Each number is 500 + 40 x the weight over its row's rms, rounded and kept within 0 to 999. Layers, rows and columns count from 0. Numbers have three digits each. The size before them is the row's rms in percent of the matrix's.

# layer 15 MLP down, 96x256, rms 0.0786, rows 22-95, columns 128-191
101:527486628473565451458479549585474486459490550594472522475490489495463492510543483480533440508417455507430485538536521413478536496513458449540576561537574439521508448546500447585507486580499513
093:474489482430492497529551473543528571434481503447557501525527528495533478478515525496600458402555554637426470485505424460428520563523530556477513526582551513547584461506543560533478535389495465
108:495447453499557444482438447437517490442461428476539524514527472410441478537552544556580429511482486583566472515497498490532484486499548546443541465472513493586474534548509500425475487473504427
105:508468507493488476464584470434418463502603486497483518426497510510523503506554607453532454548469500464529418513465537508501539491524585493516533520500503405539403507500479493523453441460526522
109:529489497451502523570451525483467470558488547528520512453556449417548547541520517484495545520486558548480443544470482507538528555417438510509517548460491539532550450463530536502550507517485525
101:527475502513402438476503517539566514488483485547498533496485502524519500441475554502503504486512507469436562515502490534539467491541539517491502569537528502498475523544490559490462465500560508
098:510501479557548499497548451442472516509537492496501471486530514558523540496491438525471470460492469396511520511423474483508514592469444488510494443440547553543520460482484484523522497506550532
105:490540446478473496529499502499482482449530508490570510515482524524506473439500512545539512497519469485497549441498507477482473464534547545565532447521477464443481445497445577453476555505526578
105:497465459457505543477504579511484525409493455503483501500530541477453563438431547473518425515472494518491577489554418537527555514503470496491456573519554516509520455440471459489470507512495501
105:484495518444466431482452540453547517555454532461553472494524527525460489484521506516353495497542511403464524425479548482447502508574544521516495502564506478416553483514523524507473517471462501
097:506559532549528447479474494518535477537538547504520575506516528385466505466539488482477490400446465504459458555552492464467441501501500556501498474496519437518457546547558459479517571453480520
102:472504535522530491456500493506478455482451475493505558488578432478477551491473503460466502567518528528466511534496506511585525454493492475540446577445494470503490531485528494520539533530450508
099:444491490542484495470475549536546476518515489467487532526473529469469507478507515534523479523514550534472524523535563543534587514548551373481518508475539557501477445471480487548402490462457513
096:494500527473454516566502410527542502513550428521450484474526510452486464503572508525488516505467590515527489430471472485492515525534476492497488494506531478499648527418436458511512576493540511
122:493467445543480541506468433483489446528454484556505426424499563490533526475507524546478466497531427541596495486522466427539428588591494503495475490486502514558462522522505483500483498518545452
098:463531456464501442442533493441496499572490435517475514547538534434561508580497518552488464581437473496518448488505509576497490480461441485445554496449464451556447518418454556532473540506527470
119:518566551433533496567498560495503554459485460512528523507408396444468539561524524461502504470517513466477522503543532505530510446440491552602487491491475518508556496469468504500542494548521502
091:516552468443506528543574507580494490483512477516492566519524509481504487474514521524552551484488511523482458481484619495469455476441458509435536497522571440531543490440521461527510506517536411
090:446507448508441471421541489506434537524462504528547574496504451496503505504437587531505460540550475458514483532487552567508509531533522489551519521472477471535481457540408569454502476506463558
102:409552538485475615489450486574522455476507472536533499466439507541564459403494543454535591487521488537522441446502566538503434518498479520488455491506576402433492499563475493491538506547547478
088:523560492521484503522520481521563511476475452523499505568472546529525511475497496514456496567569502516487536455533481522493492504507473524533442467499563438512532488573500496490573510461571462
099:517465447571447533521558536528499398470505570552557558489486501517523509499530489523509514414461477579509510545547515568464433413489494486504463473478496493568579598495514519473492457456466494
096:539424452477485474512432465469447475550557518550549491539547580534476497517495523515499491531478526489545501478490521600416510489502459498533549528511524536510493467431464529491520512556489539
098:504489558461528448474368562464475478537504481385485530520441484476524421540491464497468462520471500531531461503501524443522499568543535483537532505440510501549442555506474453549464402498475491
102:500501470505510450542469487508539523488479470552507461507491459562565512521530512449466459570444553549485519526506487517476511519457521527503499607498485555513585465509520502511507544519532534
088:508570545449520444461493442454464410525500486472440538583530529468471433561549457531526463516546526538504524489475522528495493602491473490487444514520569522554529499540554503486477477493504471
101:476539483543566571515475500503474500555525557412523490504462536506504477509479503475502469472493540478459515498488517484449516437516537490534572542507491501534475448429411377514480550501548506
102:448474487551458446497462465493548490431532458530534421478445547500517510528527487537543486471549429558394479463501402501523495410490480531418590479493550522536471448481456463507500493519478477
093:433520536513518456473492484486495500534518465463530505546561464541537500560518463512553560535477552452456547532500436475544501507510458499486553512475513520462488503533579415458499525518487420
106:542484530547489513502445501528498461503486429525509499479473422406529489558526567499458452490419433525540583473577460539440576541534524518465532503489488555506491492504505479415492581525460538
090:515475494495560577505491522498516517555511473646439504494503465485537439457532558461481537501489466459473484522489497485493463490512531451460586521474490464533477442451522504527501484493508459
092:474516505472440433453536493530501506472443519523442488532484524435493458486459513513605457552506580482492520406533561480517527485508525513472476523495478507542487524557437517488468472477486531
104:517475589478465552534496516590507512477486482534395515509563530543453491493491453483475512447465468524575503556435506528509509478509497468468487541513429465475525524472494454495460515501457456
100:470573478489520474549453459496520570515482453487447483459535484509500497495506500477480589527600434459512543503522468518507431453488449509545484490489568484510546474504514523517605505448545520
097:510563497528451471522476549477544555517487483511456516494489483458534439510480478529532468493488511514516413472429513514459479469505544507530472483464473503551462556462544515473502463493480525
099:564501471491438497497515483451496561476456540428442457506492487517501505520457544483500508552570537517470505514437478503508484500513445467455633510580478557465517486510465497455429514545528566
101:477557560465466546468475531513428536487573517453490543557496485561545522522505450480531539450468524441495487460491533536535474501502468467511514533476504513414526531473513446493544536461463514
103:487549489478518469510532522491490529501459528492558544536551516484519496470449412538461498576494512504481560562522526511441473520527525450523520601498523511560479442511519482497491465457524469
110:570494471497510553458512463580481535451528542459495472529522527478454419473476507502486534506519500511542506507450544461615498376503543539477449513508495564494517504530467495521497522551519503
107:544449502481546456554534510466506442460509495472471576516566448475512490495494477535515448449510532560383452494481504440498521440496562489544471422489549455457506605526509531418457493534506454
107:578437564425510456537567529494526439504461499564471539568495483469523473546499496490499526555537524527509473546460475448499602527457516507527426430452513486495444458504570563549532517496537498
098:455483483507458462554492528534418480514522433540507517487485478492452459515465456491583576487481597513512547576473561527568530489449478517513435486495445542499560516488483585453442488442478493
107:497456489556601537490557485443546433513516518531573501455462506558467505489472571552446559468485503519452502535463513571492448505526539486420526481475415462445515567525420553476515488511463409
112:507481550503573529549502491521431503514440461541515467494490503408567574438559486536468501541479519488484522448474567465452485538527505546498469471520533552469517516546450466468486555551522471
098:458485447530470507544405441466546563542453460493536455483510453500476510526512422564511442469516539469558531448521438467516496458491449520473505541535564584514440530453493493483551528472554400
100:486495470485473487496540498530534498476512501517441503511494538543460518455493503427443459485499543414510562474527511530480483467507441465433474419517436467573526536458467527499451566505588534
100:518496500457539510470450523548454519443530485546458532520491566498473583480494443450543449437520508477466472465478558445493489591471524493594500515510564449514502440481515478489548527445467586
108:495368477497487455467519458494472549477578569434473438462506536538534479463521414478508464432538445582477486538537508423458450490515536480462488513613503516404541545500477518489557470463524544
105:545532510477454509443532523424613462505529527523506489537475542521470449506595539578451594495517487458534510468561456441538499467556417444472507514456493477556533497516512451518445508530573501
091:488414470439532450513565485461542460473513480508584439533503560432491495476463457466467550536519465473541565604505521524528489559511523514474508436513546533539437436524545603466477478485511455
094:432479508448445545484445467603574535485512551480454418533524469518535503493531461513493572422543583459536515494500494535570457466485395494518533438495563484557384470512520477518606517405520405
101:500575540471510477526495446480520443529494513453499443477545503495535495551424469497518531507500487506475471477514536531514499540501444544451410443495515498474507436451522582551497450504512508
100:506445499501542529418527483519449521505532552512423555478493551482530482548510490477534500505480470498553529506493412510488457535505503522472482441507449509531488508477495499516550569437554568
099:478527478600505595645544517492564455539517461490452513473426492562496541519476501527480510560435477493497524463480526532451506473508492475512504445489462499549449543469516551535583467446537480
098:451477480472520484486472501489438493539524533518454476515572503411502555526531597593507518475507516470505504518470529442482509527557509430461425559524498541536486480444484557525537504535512466
106:526517497480511536490549453525444535551477462570514414507483496592552454498494478455509478517519432477386426501560519511434467462468521550481529460510481508505475486495562427520520463496409503
102:478536444558508481461551484450530503495468463512502595562476486537509422470489539511453532570523512566552535463504483504505531480485515484486466502559496486523448489641414489433457421500485505
102:473531533597582563523545497466565537468530547444559465483486399535517518488484506463486454519501487460540504471490518592597547536499475506480438480544519522438488493515503536485484454541482551
099:504582508500473481474545484530550511495513533442475455469501442483485424487491411470455444506577486453509549479509568481508526447503530444463483485539599534449488491423535531520439485525589551
095:524552449598516432534471546484459469603477548433473511539506462468506464514485512470565469515501522518503459475470522545457514486546467480518469540490424521567486491495492548515451478538459515
102:467507500485460442474516509459521510430432540394498515362451544408438501469551561511449444504529476569461488495602558495492610488528542428535463501549481453575477549520480499492507505485566437
093:471532442580461487531560506488557494531499473544500519414482496498510487452524528549513456474489381459537469417507432464548578528505442476469516488446580508540496489513514525485504455498599449
103:510489507482508429449519512473490474487527493539514545568496546520494500542527512442552565459473523477532488524445511477464546534471474490478533485461504476496481496492588489568516437536406471
100:548533582503431493535470459537482456564446418553506470520529492511517484428471451518509516464416521441593408452434507489523471497471545522514464506535497490551500435524495456557464550480495548
085:518498541505501392514526516450588481561494507515503517491479506443532415472466542499538497613466472541480484522566514571486508580434442479561487494455454449476549432532565483517526472502454482
088:468502530471450483519467447502529495555498476495560505463479519514465552467510456487526544449510539464552525478508496444496523501482537509505467495442460528474523496464538497519493510495469541
100:534469522545529544456474521445441489555454498482468539508539489544477503476492528567519504472441461553539525510521509536515574557486565414551523514417497530488509482488457462498463520437477440
097:440553382498470553453479527456490495517502482487500534550490543558448513539473467517444499534568495490529499433529426394488527471474553439507481521527405572516481526566475538456515539478471476
100:444542451449474536475435482547511535467521559518466526506526523493486509487570445534441508481487473466509489493532516461467485521444522561538493452420501441430477476462543520488474433469402534
102:481502504473508484480517545510535530493510512512423529564511504476485500547491540403531483511484553506510537516421520557466449479511400443496487489426391525487593508502540508482491537465438474
102:486554533531522550493406530531480506511540524513511446495513567508508572494471471535448503529480529486513467515494548491545460496508478519510507473579556429510529551478478426519482480562504529
109:470529508507557480535526523500503458483473524448495505406430483506466528535523567514543518533503478499488501460555415552491495543456498521499544481507490496419511519599565586501511571478456502
106:454493476498538532513512438455472553481562513398501474537517548550500473515437551500527604390498489519487563517496431459452550490538518517540479522530493529441458447506517556513526514562521483
103:544537496459490512477490541485498454474474407500463501515446518507474425473594504526410557456514505552547517464533476559537526535500489449455448438539405525539512546544503513494467462585463522